Each number is 500 + 40 x the weight over its row's rms, rounded and kept within 0 to 999. Layers, rows and columns count from 0. Numbers have three digits each. The size before them is the row's rms in percent of the matrix's.

# layer 10 MLP up, 1344x512, rms 0.0515, rows 392-583, columns 288-319
102:459519523452528476494504539571489452417494487510475518489492518436553537530529517447512528544473
094:503475455467453544458571540403499522502500512530490555454405516534451464444509467522484558602455
099:511528533582503569482519462437504492557517451513440486461479525488562491512500551532530412494460
096:507492540483506492531478519494457545512540497550502516497425466475463459551539514533530498493508
094:528544433498530535497543448469500515500445469528479478458522461501441518501467539448509489490492
103:482463506561489495482484564499494601541470493442471531447488481505466525508462498491485503525437
099:486499486517502516504509468422549389470498496468468485499471467489501495527536528480461465479462
108:521465547535473472486540470490488459520465498450510466524443461510531434527473459563545496456492
098:469482511537474476458566456510525486488508488460511471456475417550490439523511523470499571500492
099:485495448513585509555519370445529510511439465465556497404522530525458477435518463539508485549498
099:510411512512469518551444485469514458482475507528457435421515503473517462433450499491460429558434
101:477525536525506491553461491528461456539439477493487525576545524481403546517470513526454533449500
100:518461544546556520541471490497437492463461450548486527494466538486473455540477484597479438484500
098:504495489451514462463513423484480455573521526437522487527429511455544506535471475455485491517536
099:577436424497473472528484490522517452461450544475554443515514534539411492587503486513456420498485
101:505474456463432538499479510513491533516525526567481465542485437478469434475525485442499522521564
102:517558434426495530504480526426491436480532562480476546461551453532495587566480504466502493448563
104:511514455475515504518533445541453623535406512504539497501471450511428542555431501508454526452538
104:505571524455485502521501545531443553450444560541468432398467536525554556488424501482441432481536
096:525472529427552498550454457514441488482484539481524542483410417487487512487543481496494640538470
104:472477459552548468536463488527517480448477414456422457485495542507413518462485463569531498517532
102:456525499496456444522528459457439492557478603494528482484522493582497520474490440457500525436453
100:466496500465485566542450473495531549518489510600515577391556527499527489460468534468500462494511
103:571492564463460500549543462439467557511532525503549579460491491439585449491530462599444493526521
101:525476525512484492561498447484522538520430514434474468472512435527491539440528435495461536477494
101:510514495440510456523447497557495515514565497498469468409471566474512457463491442507517437522557
102:448489465443466567490476513477474502484501515472470487484439523508488533473502539570561473479477
101:556509488500530477448522537535454464554455513513442539551485552419514529509562538467407532476418
103:509529519415534557465475504447506466466576434511524476444496524529525512414449467461461450583541
102:465484525481445435511521479495532467527597478519515529523503519484455555542510579469561503515540
099:492571534468441537509485531513551456559451507484470501470472516522531478506481546473430550506527
099:462563504506450508452469435525560420432468546453513545553463500550535491559454565512530455520476
096:477450561505568496468457559550534437436538471417538563466511430498549572517525443519450549523448
093:402536524506452546461468535430450504461502537520482542552557566551525457479473516519555466454484
098:507518469424503471440501559426546500474545541527463542480459518523514484535508522549553487506494
101:545470584523478501440467479500558538509575525481533581523460526460551534538432476526532447528488
101:514550459583542540506534523474492492479462456537489535492412482513545449543451497459472454527542
100:466521451509444566533430441455554513515565485443551417482444522477505508465446434432623474517566
096:519490420533450484522566473526502467444540471565545468526508533502443548524536481564479579493534
096:572452538510453501527517520546481422521485503509467479498535486466502461451413484502545431549476
101:485456518433585440478463495527469521516527466442462465523510480486540454529463539435509527499548
097:576530545561517449564535506467485526555571529512475567486451453530460488455538440522516521496475
101:420409502599514531476499593451521472533506468415544574545517509528479496559535523545454547471473
099:498571494475549498464454480530416539504506454444437473482478427530557526478434528479520556456575
099:546481470533417465544491505545518533432537483524452557521499520476467490437426554471481492521481
100:493479441512446456538553512484454493470481523514417546518564555509498479520507542470470473448486
100:491509446539411496497547417464548527529414554535546499530450552578460513527496494443442543488444
098:450514518522500551455466493525520452503479542431424514498542479447461494467432456430488495516495
099:512422507548532480509470473526509491571504571515513563505544528455577485551549510510526498494420
100:534523464421525474546508465480491486497510553541543496517554508526569550547467485480416586437510
102:561474568491560488484408493474476468576539533544550486476482468526572502531423564539523495509491
103:516534508428450498504439543542466541488486531538451529502458461510458490455474530490561518502469
099:488492528534489553523509524517506438484452529472497522530531496548527476500506515477465486471484
097:553512543576576482480498540471508498483460549496472446519535435450560527515446462532484476479509
101:476498577471462456536453510497431483471521511521475461474444433431522538578495518459535519522555
105:534543513487481454535517492476480489480546456525520554509525493447445497434451525514494526540558
105:408558505475540524483456439496470494564489459544497459565471467557481524581469562484449555447489
101:491443498485567540516506567486410490525545456518547536509543536489450537523447489463479458523548
096:565462442455530514427559506487531451529441451532493568553523513598529502563456521526486498445435
095:452545537491535575611512492422446487494549510483502554455554495531509502466491479542486474536463
101:518419507549536492554501481474496464494560417478471514418457555531483521417475487517466502621514
101:483517504517525510522556428471490521420522516496533476518492519559505532529454503512498529465504
102:525519476600468478531479560541460549567474452478516485442468512540516574574517483566529445439538
101:511546493535498463486443493539513542394538472440451461500517523463496520454555471526537529516539
100:440491519504509468561525573452501520483445494520479486475586494518444540496558537539562574597493
102:465489503495500449531471483472473544525427515491494450466526500418486496517452515568436561419529
101:536505533583512545497461521471442540449469465451452436463478536469423490450505505528459496501542
104:461578453587515506466490538456539480449427488571533476469484472472562487492495491484524472458462
096:518465488548448565487550476466462461498526407519474507501570522479541511460463539519526443478448
097:511462537466549428469507502483554452533501511523496448499431511537492514415461508544443481524587
102:471482543543475452514519514497521544468491544501516505491523498442498509523478497474530504509499
098:497480537527487505494485464455513480506494519534545497491521498537514459518555531508475433487483
098:496427510553479512542470459535488405529464477447505469564457559508545560460544465511555517539520
102:471441568479467577625467568515533499508588482479489508490446524519527428535506533543487494500545
101:546483489575510499448523435562442532459480544449459503463490525524562532562488556471529450523515
095:500530432539551442433464504471495498519450423536446554505497543517458440458559502497501471484494
104:464492440542593554463562499484457508457417550486528473423444506530502472492490502496487546520541
100:481477488535514507459569462563491492503468521486533507509442457448527525426591517456427440536503
097:474499443493490484520515504555497518421464507560498481458524482572560503442555463423529520475437
104:497458542525493531454470527558526497441599544524497429510503532520470458532509534490530553461545
102:489494466549475410489466491486517543511500486573493431472606573516497552557469515564480555430494
093:502453529507495450489513491512471483493483558539456475498449517447495492554536522500516498545495
100:544545450552437589508480511501485531488499546502524479471495481495521487511505495497542503462489
102:464542502569526533446438510489561526545495542473514485506485560516406537440496529462471511537544
098:540479421561516518423532492544473452503477551489535506506508556550524525445546420516511607509527
099:508573515473510537503493490527507501509548486523489514497491527526453527542499524503478521491474
093:470453538549588534452524555562539538483497464520528509552466465464495455432556494555476570514495
103:504530528538472443479490474538466460443480460505551516502426537489530483457518545562512469508470
100:484427512475506500486585546467526452519547594473552483517531507542444503457535494548477459494469
096:451584469572484517489493526512534539455427468548526414554463527497463467464542525547511533560500
102:432446532487500457485490511515506524536592483474458494573394555475577490458483483490518489501468
102:436478481465523513511492429453456525512561472523529497477426479519517549500456554524503531548558
105:559437510496496483528466454514499483533527472493554512502459506463479503485532459521460453422501
102:479441488469468559575464479512487576488497433493488540467439602484408469464517444463465469444466
099:479497493470526517490502472516458550540538537528492491521433467476482565455503487466578502510545
097:494492545472432487548445521584460501468421481486487514493457462600481483528459443449578441526426
103:438480461486502436623556428466503527456458523460542468549422486476467519461466491456474476529546
103:525514465551470502489537482485577472506514494467547515480451493509470410508548539505462427491504
103:522550453555491521560552522456540557440475502480502476538504465509514540486516461507510548493478
105:576545585531436471506510412588532516495527465521517460551464559452494545496492464472497504544560
097:439521508484464466474485544427569442452477441497511521518482507485481402506466428517485530460625
103:558469513448513516460513533504439548481497511548531475476487575476494516528437553505439454505461
100:538506441527457482556467444527451522564479482465495500520521502506490521418465440505446456391522
100:473478511479452545423447476449439556475469516505499446441463505387431516571499499502498486530457
104:467490406450448515515510520504468482493543564529530517500520449445552480530511527512530457548475
098:492455465451493490553537424464453561497453453494497553496437513546543456530444540444459470563550
101:581464540430453550453467546548526446580481534494524441471424479455462573565433516512530519491485
102:465470496496482466533503492502522550480552528538499504523547497515513462451501518505477451500536
102:526511566494585488569497491516577537545522476545436457500528435531443545497535524530425554443516
106:495510517551535523612515496531544507448483476521514468490502520509511443537498487497514455447482
102:523471532507514464509505521484515436546498479433434564547528532512596553574578492544488540469441
102:548490501571549495544539475498486462481431612548548505452450496565539544403533566537492534571535
095:511438488553465456575546575502419494504466532488514566433478518504460524553540443450460499509414
099:505510507517504524443504546500582551486442481572566442461526515466495488449507459501520513474435
095:564496529542544468445483516469446505438481572475500538460439483547491519505494455467441535469445
107:551502503479459519517522525522510459475556440511551413516517429454432555477545509569530550482475
097:466528509436546508487471554477525572528546519531479526450471521491645541478526530466536486513470
100:509436450547460428560433482503543463482440477536511466522544512521544586484557498504519562466556
099:433432488544560538442529507429430467544473467479458461523481427493439460501470551560413524449571
103:467508513471513516444488483428545478461593498523505537527539554514483550566531497492452491527462
100:484515484501482462485499472508488564478494491493507464507539471463501517549554554511444460529469
101:462613544537481505561490509514466464484518521481490430502449523496541507530597493511544509473496
103:488526497505477528533501512484498458522527470493518550558499519468480470470536580499484452470542
097:473576460490524483554535511506452379414500479476545468528506588553465520561531482415545421499514
103:527475492482546554524494586535517590533484432554568419476522480474481512508499550597565476489525
101:560450479551449472509558463534499520534502534468487578558467519481440507547483548384527526476521
097:568545495501536509506479491559458513465472422507429440505502478486528445448448469475606482444543
096:477461541481501419479476533494470490518562555578544480504525475454560483536495415542558503525516
092:525571554499451552474527422455540480475476488514474547480561494487528506545537471475546558512407
102:568469521547457523518470514471532471518489442487475440531531486530422480496497512460476526557501
100:481424563459469438505510570515489562471513472531522539565511517494543481393466484543456549490550
102:545525482530494571483537503524571551536488496467459448478431521497554511500536453485522506555459
102:481426510489545429484469481543429478488519559502582468487561420485496528573550528505476458504447
088:437490465435416496571569519463544543445544503609508533496514541504521504459588483576522421461497
094:509478505522465543438567566577540501504473505492456476524556483512447550493427505485458592416535
100:439531558510556546475476479562475454525547550468454525536472457522449513512513433485496483441475
098:492491523444533512520537474476462531541553504445522444443412546531470516472502452467556532502472
097:492479470542491520566511470472446492515424509509508532514464503434449501484533512494537492483501
099:519479491492488571490567468440524552529595576459561512540510535577493473528488533451404519513491
101:454451481505545500593442504568466558481434466488521513467464502474474479574414483596539510505567
100:432504484488506559468476566545484454502507467469558504511471435511481585501468493546430507509526
102:474532475501476502551506524530575559478466559437584560482445500490446430573543581435464466494430
101:445502522531480466555511534491500456555520502466492485447412505525549458514547501468488512542496
098:571567466559520550425501468464572577490504526453434488480560454520566414448508469494491501496554
099:533430565462514459508580482509495562497477492504519480531552534494470496493443470527536501485461
099:483485475454580493577502462559437516514479502477515467483515437574539459519512421513449584553469
097:482496453504458426477451475462488466498461483511504471451576502538533506478470445486512489590558
097:509513510425529431523539432525490589454512520538518581443421420542527497498458458484514540484515
100:514492522492539514499488464482486473437538551559520525479461413502490489444502454472512464536429
099:490482455508559458517511478435529570557468541453498382486445519543454547580468468515464490512529
101:443432537431472464517481468602557550508444506492534519521576450473461488525447491498523469574503
098:421560434532488535495502455470453516470491439469529523532504502497513468442538513481595513445468
102:526505526547501476508567509440459533440579565463448563522517548512465587504474544451549598496556
100:453472503483499502461444440512497490476551537456411562500511549476525560489519452443524489497554
104:520582461530540457537461596479474550467546564521458419561503490529451460494486466514504557529559
096:477488528475562443460529484527457464502525540520485455465455503511481460464503537518472514509517
092:595541561454577492500486525495533480508551533452517517488432568519516549472473475591431478510543
098:557480520470436476413573464528482507477477552532506450543483477472474506425457484514517493495492
102:470475525502538481555497473516557471438468449512503525465525503476458468423472445485521509526572
098:511503446483431512528487414502464501527528543533570512482476535509508519525525524484460471554468
102:467442518512503524481475477527542471470481550465511520482558429439476484506481574468561571488541
098:486481485532465522540526458532450510477525474482474448446602460491495440554471573502443492490544
102:544506511555557540539447482536471441430462446511508445518558475546521470560519412535530502528583
106:444457537450526547525515539476518481438469586539524511448425530482540586490477530478484492575432
090:486422484454504429501434489479543549444520496443512483446505462495532527443548504474518452518545
100:533500498536479511545478510445549535545428486485538488414473442496453508555568500488529532494526
096:491536468548498522489421514484478447466453472486515512512460602461482487528484456538461518499569
098:513484513583529502448559492497501453472561583535449517521524460506497473450525480485532508567532
099:510488489516484597589512438495545477447568513447564513472496533537496501521509447513472482473572
097:512511565512434465491535529537525477557493508482461480404503488465502436532487524477476568586547
098:508486520531533535510467467497509536511511522507498493448511460491446542478514543483507423543429
103:489463501448449467460484461580491463470517554428447498542545503561519468488489529467542457467463
097:455523502500538469556575544506462459554474471521498583529515483535416535550411556533457428480470
105:557508557487561515496490583531566529544462459508442490421466547428526494486516437534523532488433
097:523486495529577471526471461526493514543520519562571479526543518547478506497490459443513511450530
102:487513491483508504520520525472458410517535549528510516488449507460486563498443436517527467466466
096:557540525483443558519541494557498512522546499509474537499516514517473511497501519486475552507541
092:533475505428478507457468540566512501466426494438519564486461420482521496524485554491427553548511
102:488494457521467544558509447504553480488533503543537466433492518496513498494463568504535482544477
103:469406532435546533480524536506527479524504515471417524418552550500509557483555500544553459458428
104:527464469544462522473557540433481476533553422536542521461472529423471507527533461544554512472443
102:493487475490497445507553522539487387432502491451529542531504504459560478562525431481421489551586
096:476530557531487528527442465486469488454556526533578469497509461537547520505464535513481449486514
102:465512530453522545509560547548526521514427534557505602623452535556438479430527538536534488490464
098:498435486518554534529540518497559526478531574557517478518479505440533480517404506463473434497511
101:505496487474455560504547486516505520488498491580513425472572488558463461457511441505543499576532
093:479482503541432513440436517579532489434514559491465447490474538561471528500506496490436526472460
098:491443468505492495517566532501535526597388440514415591477471462498451514568447507526525503503478
101:459492510520477457483521414531492543472480553516504467442555454519477530524439452561449541583501
107:447514488513523505499538486493515475526465472456496501544519453494473559484537455468484467486430
100:539524498503475563411510513525570541511489499518546454456480440540490507514501521516473498532449
099:468507480542559476464538528465506462520500495464576465577441542481524438476545501476548528488495